{"n_head": 2, "head_dim": 128, "norm": "rmsnorm", "tie_embeddings": false, "lr": 0.00223, "beta2": 0.95, "weight_decay": 0.11, "schedule": "wsd", "decay_fraction": 0.907, "final_lr_fraction": 0.05, "train_tokens": 544900000, "steps": 4158}
Each number is 128 + 32 x the weight over its row's rms, rounded and kept within 0 to 255. Layers, rows and columns count from 0. Numbers have three digits each. The size before them is the row's rms in percent of the matrix's.

# layer 7 attention key, 256x256, rms 0.0688, rows 136-161, columns 128-255
095:126172103172114200126104145129113139099126147154135168173119121197156132162151125140098137069131135121207148088114144113165128186154174130106133148125155183182143121175109131151185132160143111121136177101095116097099102077125141141122131072138083130114133124142075106095144147192129076108157120077126150092193153169043185105130084100122125132158147178174112120142091120122157074103184
103:139123119213166124111123111140176091162121098137093189121172127083096118145114131151113151140104208109135102155091157103094096142112110111180205098100153120130169143094165087093129132135137171149129144165097117164098181084129106156147163167114146115111160138134158096120200122101072135133155230173143125176140133163144121173123125119125127057105141149088145065119126154154099133086058
099:145167151080142122135126071109084115101163094193124088131128133131207103145099124086207085064103086082081151150121159124131137157093150098117071148134130173116124102143122165195148139116147145140125104069103085149104119167146081129132152129128151151131125141162146092106105078171178131131104086062101061108208118101139128164119138090103142127123150075087152128108148128119201109086183
110:130115175143134110128160089087146148092112146172147118147191178158126135207177133137122143106125119116116082114105089080122119169107096130157117126150085108104102143059191176072136199169126114175080120066141127130117174121121140106187142147143124168181113173153114143172055103111095160114118111143123124082070082127197112184162134128159087104145040136149172110112173157127101172165065
095:138143108110170138083165173078118116159088140150125127107153145048087131209099098108124235106119136121103131059108165113134177129103121137154105134107084151112132152095135130149021192170172113134125111152106156090144134137132168100112109130109162189107138116088239123145141098131140133139115095156138082113131118133128150121170108135162139111151201109090121120129084122163125140123148
095:159110091137195139111126101120199144127141101113132095126157135112102160153110136167086130106100075115126098183177133078139177146132133161131125165172131081085127159079116125118068170188139129091155162099094127037142114113084139134143112124107115127152116151130151107057118110163154128175171124166118102131118183098151137122137143128206121172094142133107148107101175172141104109170122
109:169184199121117162207118138162134100085142112171132081165125091100209096029135132137161146108138118061165162151130128116086123147095135114078134079161156122125115141132086158129086064112110062166111143119166165117134045155170097111191090103141126113116143159121163120105159160098132132114091094034111152104149132106054102135201139203112162101117143078153160163112137098080132128136127
094:125102117174155172091062134143117153097116209135134134176112163161130124123105060080142112159163148124130163109150136150137163143147112086122137166096078123118106092160161139111143153172152161096119158122132155136122105079159075135169099070149137103100083126132120084122146146108134135142195132139125069117094098155156146157114125141115055120160164096110117059136117122047142086116059
104:100105095120155126121128152164073109161084074158084101175152200149105161155126091118174121143168131103134094171173101127073070165104126063099129189123076137161160086100088150191119156133110203126123115087120161169142169146110126152150151133197142107179123154151120151157086138155124108117136136162126112181151116136152129142081133155128057077145154094087162106171126089050145061139150
115:146095110216058138166155115150123097182134135154114092068106093102167144117127118133093130070150090131096097118134185056172151121154098136149139109139134118097152133090038095133097109136118076112132136096174114117127148122174142156133130097040113127150126057057138124058096102191096127152134137118114155090125158142152102139091145102071123107095093120110151107113144169107125203117139
116:106087123085170118191149089121112146127170149110196153110143055131180088082133117138077132106144126195217120131060134123168103116155132202135131078111150085083167132111152078103154057110089088071136110120158109141114134130128129143141154146070133150147161093133106104079116119141108139084110102123159188144105202110133097136109093132127164118129104152099137171124160157173079206112151
109:109127131110100111131150104174103100176088136094074191112166130085098136128127118122091127176078119151101163099155105129094131075134152187194105092133153123158113127193107112130103092140154085135159121122115098113107121143160123094083095184151132072035193116133119121154138146105182122120080119152107155105130166104089105095199139139130178102160121113234107123172128125136090121084144
090:114161166155131185197129107148125149133119129118108099133107072091192158086164137139077120116116124183093147195106160114059046164150163132119163115155098106141082143074083116088088130136107093156168100109097109139170111163143133122149147147106103077154140158143144188104149185131104181112178118106125122071068097126099117101108178180118182116100146098144081099127184132096124136200146
098:132130154134072147103146110133115209100088087187089139123151192154118143162100063174165144135075192101115131128134115073074116150057151157160141109139085125120109147140086054139106181122064129151087106085062113155119183097110095098145090117142084108180129124048069089114115138142141140112106083149102148081103140158079095143145144166165065123181126130085211113148183168129151165149143
103:068126069170110048127200127142065129186121131140053127055183152094088109197131111118082118130128141106099142085140132100130090119096107101176075155130088113197135126113068137142129166155109105152194124145147156144087129138141136129134129163168114123163164145131176179126112098151149132143129157148091122106114119152166074159139148089116126143131146133086128103080133088061112093105140
108:105120166155149104188109064126131132156178125094141154166126103056112185124088116146056132131124143135157134162126086129127071144138160123117111112116119105099144132087133120166104156158078121113104135078168181159145093178147088120175131084110154127157125177101144163108152160124106153137132102105095136156049185134110045092048148158158120134115160093077158138086161179138107177139180
095:167130105098187129155127121113126069158099174148139092086146136061146204115126154112134057096138091139153138140160143119126151091108131108112123142158111103119151117103142172153130178121122148139094134113126121071122154226049158113120160135081121156096128121144212132129124117180107083158126087102068103159166131093158122127094143078173166142153120090121084198102171097155095114115126
098:152165154164123116136171153099081134182102128130095138109136179099101111155135070180102150126145121092117155064162110132115177139098121104114150088130072130133083117136094136132081131202160116173138129146140100169160107116197097101195106120131116133161150133076095149101169150135123148098140145128130152120122123207219105164214140158187137102124141168137229090078148147099129159147150
102:149114121111140148134089077132130143113169118120170030142049178173179092132143112098170126069178054163149090142111093150114123163184097078110106137108154114103094093125120165033145190101112122144034117123165126150139122157140108079166082167094156118162136120151168110120103131077124160107163125122158109146136073139141119159172105139123157124123094104129110125134132083098082148172145
099:170052100112074094085138140141112171159073110149099184089091157152108141185083065133067154157081169158107113077096139111131136094123143173206145113100079092142183124133069092137162125160154173121147170145071070032125122086141138115084121157103106087110123120108122151109149142160074102137115163199142140182161140127168113140108105133153111140102117107108142102177157162173139142060126
092:130127090092109104079117191104128114102178099104100121097111165191119107127166143105129134155106179094114130055128127135102112147085101146144072137159109096113091138142178147084196105135134132142156115148122095161060094067157106189134102137113064106129111115111108132133128112054133150101184160101146145168135122162151165151183144146074084121080117167146151132099123135106136109142133
112:134160108143181098139096092145178089160167171126134127103145125118125092120114113173080123050090149133114124129185068090158185180140113157083151148190109104143118123163151132083130219167146141134100117144142159123135190139151172065102092122140206117103088154121120141161136125149111116149133149159144164079140132137136104102105143138161127139167122151079032120108129076189081154166079
112:173108123144131116132121096137172142063148118140148117132086113133096107117136103114076147143152129117162159066162184078178182154104092105144014106085146140193096142151137111073079112168117130168138095140155163170106113131172083125142066085040120113124164099132172146125116138099071155127120083164143146185065119143155130165166075087138072156103181176109165180113168116071100105132143
096:088180151149135155118135139195128099229102129115082191049205069055153158126061171139078109150081127086061165113104112156072139067115144186164167070119132120100133150114123121099083165114138206110152141136159130146099147110146166060115131142116150173103136138135126129085167170177189124158149169140139076155145168123126111118166175106102135114089130087173136123144135128188112091074093
108:172117069135165111146110135082130178157148179088142159128149163153089127156136122177055121153172159175149134097154156133122130094148120185111059144135154102099139129101210105125154120144097125115120111130141146137152081149133125091094124139110101172130168086134165151153116150125155085114101090178107192223108157123091184070133081111121158149102171212144099166121152162169089170155145
085:095098132155142122093119166088116136088136104112143122116077199186092100167153084132189165184133106097085102059152158167091156099095076084150109120117118115111142131145133183126135110158133169143109126131118152148139109113204063066089071143088151108129110091130137127096163200109182119160127076139126074130178116134182111149135155163152039092096111080085119088083144117089122089058108
# layer 7 attention query, 256x256, rms 0.0716, rows 137-161, columns 128-255
110:111137105197180139140155107149167117142095072137146255119169134093069127145112114158112124150074158115121136170118153139110105133128132145173205119141107124154126138095108121075136149101128189170100146151150108153120184095139083154156160177092168138176126156130149101117159121104101113140089201165125101127124158178165118170149131106087079103109140164094113065129139172153124165104100
103:158139158101117113112098091104098125121201126152122109095119148089205109155110121102227110031132128121084158098095135134114167154112185078167090137144105188138142109125117133178134138092167105145151123078096115137120136165149124115126121105136128132121101123163117096141103082137122125119097099078111079132222107121095103141130122108105171132150132070102150158142120129113195059088197
108:117107155122132120128153064092140160127114132201136091125162173128132165186145081140119125090158125128126087121105085072194121141118082154159074096149135120060159123062170134068132167165105052124104075079144138179134157126104136114143121148161152143154134119130116123165092096108067126075101126121122133082079093159163104208121121114133077140146049152157147064097165145152119198146123
094:130119151139104157074205175107128145089141101124106164131176107104083100199138106120103193169156220147088107080108161138189098128100115158139133115120121149109119138119143093107056088155141033103077070147119119152138142081171094158170126146108135113094142128118167141130201097066147186100108142173169105070117096160125153131179110161066124114147155099127173057142100118135136090110118
100:210138126089190155157163140076220184137121163126133108127118137134120178140151113178053148132094085165103123120189139056122138161134114187120121137150157105091172132105052121086077183172146122100137126135153083102085123129086124135166101144092096087163091070144144122053150104146130120129182128145117148085102172115126103130107105163159118173114131139106092104062151138144099151176109
117:095151157108105145220136130146114122081175154179135075176158109128183092091134131149160130099141125062146145110164142103055129130099092130123129094136132139120101146147122120148096063127081081154097145125167170121151066145181133119111094093133152130136119184137140105131140132105121135107112094057141162113187173123049089086180144168157193123117126057164170137132124107073112142151155
093:147118094172109150069062080172085098112105215120101101181117191155121116150100062100130102133169131127111161135125130126119145118153090057112169154114097107136099089121116141138175189169167229150137165118123159120138118114141105106173127051160106126121073135103110086094138176149156113171166148140142104089115103103156138188093149171128071119132171113096110087141114144083161116081089
111:139149086135193110133082100098067116132124149147080110161138201098121173109118090115174116122175120084095091121167104100068064116102153074123129161152087167174186110088089096179145138109106187165185155133099165178113141135092112135158103156171120114203147156112109146179123127138104127113144143157116142132163068179133124139113110158137060092176143068096137137217120076068136056099145
100:179081097189094120164167115127109109212130129127123108080093089122163138119139111148096148047147108130115121124154181079150208113128082127164174100118094141109131161111054137152106120125118096156136158131181122121141132146161152149153115100049114159131093082078131131058083124184068127177125147075127155105150175121153111112123145089110136121113090152062186147101149169087128177158118
097:108076112085171082197152093135146170088190138099212161114101067153172066122130144151062112102168120227181139127076138113146142120140123157169126102131125145077148159104148132102135113109090083096107115114140115120133144152113145160135115146072105135141167091113104107049129110156077168082096107117155160154134202152129107159133133115154150094145108188111154183088125164163107194146118
099:093115141074111120176172116180116099144100135082078148119130128094107130091090133118128128161071120177080138111154130095123097092156116146173088119116139130118134123192103094124081079170130109133116096119086127131135137136141113110063075187183136081091228108131093151104146115137164115104131113098108141184135172157052097155187106130123230106149108106190145128154144124133106117087138
099:089172146132155135172102098117082130162108159075087099124133178107129179099116166148106114093150145127121091184179144099107065098139153130141116093118112050147080143144065144174122116128066107158161132107129104156178131165126125094107106128155126070130117143111118178134121191130103145094142111116106157101060117124128068127116155160130182131103105087096123102159136191111097146217146
110:135168133140149154130129106137075173097150114143116121106137183145117124192127081137192142094081180128113140151139128084076080100084138165164152103128104148128110109170090065178135170115054131145050085087117131149106146120119099108147101122160115140117149141061080075158117110130159144078047079073107148102096153176129105132145126176173094077178146101091195113158164171123143155152152
107:094119059134103056118166105116089119215142138111090160033162103073100131109135129123036118107172156117103114083120134091133112104088122091144090153156114148170132106120081143150138159148144089124173096135136122104084122179133148152111072136145136093123142098111163185113158135184095139128134183150113148084124132175128121134145142100104147175064168102098140122108138139064143076091172
100:074138170157134127183064096108133145142122118116143158131136095044093192128091160155098136149150124122166179155139096097098065123113159156156121110151137108112153110068147102199134165173092091149114152106116134148137096165105126124195090069101149135183126168123150144124124157126094176112144083148115123104110142177108065091120177130123073141173152114069184129130155155112123184165165
099:165160093097206106148140160075114081156126182129119088096161154064170233140144140092110136095140104205173088120143125105136165097103146098175144110132077128134175146063144139144068138132144114110078146121079130105115156173080156105137148130063117134108096120151188134129145166107067106140148089122156110131163139113141111121104106119151152128178095085142139165139130138158129097116127
089:133130125160114117122115089100095117158121170130078073100124124062112104115127068149091151134168078021113146085155124068097160133083131118106148096140089111130099120122074159158103187190160124170150131122132075146125082138143084118196114143120091134151150084102088200093141144167164131101137139145106114158181117194153138191191140151198138106078163158099191098079159150095128126181104
093:118106093129084145110070083147130126111156110095146059149112191157163088152111108091159123079194053156121147112095061130091142168150100117166115130116153101115106088113143127074132192095101129106090131130107109118166156137127115100130082125110164141144158135159167100108122140083141167113144137135135102143150102148173126210105112139151151105138068123153111140136152076086082138168163
102:172098101157152118082155195114120145135062095130099195089093131151099155195128087130039153139055116139091108143104173104163123060130133171140168142117081110173131108126109093146128140173137207143155208143056106110124131100115117122110114150107101076117165135123114152128121171153104092145098177215119112150119135129161124153102141126143047071127116131091106103169149142115155086059139
101:127110064088120136071115175112153115090154128152099079100099099220106126132160177094149112123116167076132124091130129129089136172110091150108054165161136091103075135134163165103156118122132138158155080130132101160093123111151129142081127129097076145136087129127160150151149061091161114069177167118115106190180146137151209079143153115123135124086112146172131160077146129110147123117195
104:100124127117217087142091116131159122133132180127148129088152138129147093134102094144040138092147100097081150143193065104179123170146087152103139142159104058154095142123118093080114161199137119104091149147111147112103184125134153100125091151187210093072104157113147162153141105167146144109153082159140159110120112100114107127179157167116141167153118128132016104122145091183103135173112
099:175147123117130116137116108150164178064161153138130117120071099109094076150159123113092144107184121136134165102159142110135175132127088148115052124103140141177125131167101102125108105148107166176115102120154094182129115131190102124139054114038098102084167113128184146128105121089065136134137099101160138164129149161133125175163100102127065135076154190101168189126153147070116112151141
103:079147130160156135126146116193138100194089127131088201063168089023127153177095130138102142117102139103102180131099093132103109094102130174155150072149110078152162158095105132098087133159168197114152159118159116099074157114124171062149121125128157174104153105151097121123181168134170137162110137167141047141147153134114094140179189146091150098061173070174115113113149177178125124112096
097:143149102169162089111109152106137166161126204120133154143138119141105100178129204222056111144154142161170131111153141147127117105134077175121089169126140138119144116102230133150142119150077139154138119168126167101140089149144128065128135170101089176129144105157157151145119169089198122159096091171101198182143149139052191098131068158096165146108147182122119168128134166139089166154137
108:138087139116083151090135137159175105117119093111133124109072112182077126207107107173129140166075124123094158137174159126109142092141131143156153177151120136143091141142101184169111142131116191128131126136160107074162106115138105070108108165076130137158085100103163188138096133156222138152074161173107066157151089118186149123087130172159034170084158133067162129122142131130141093157088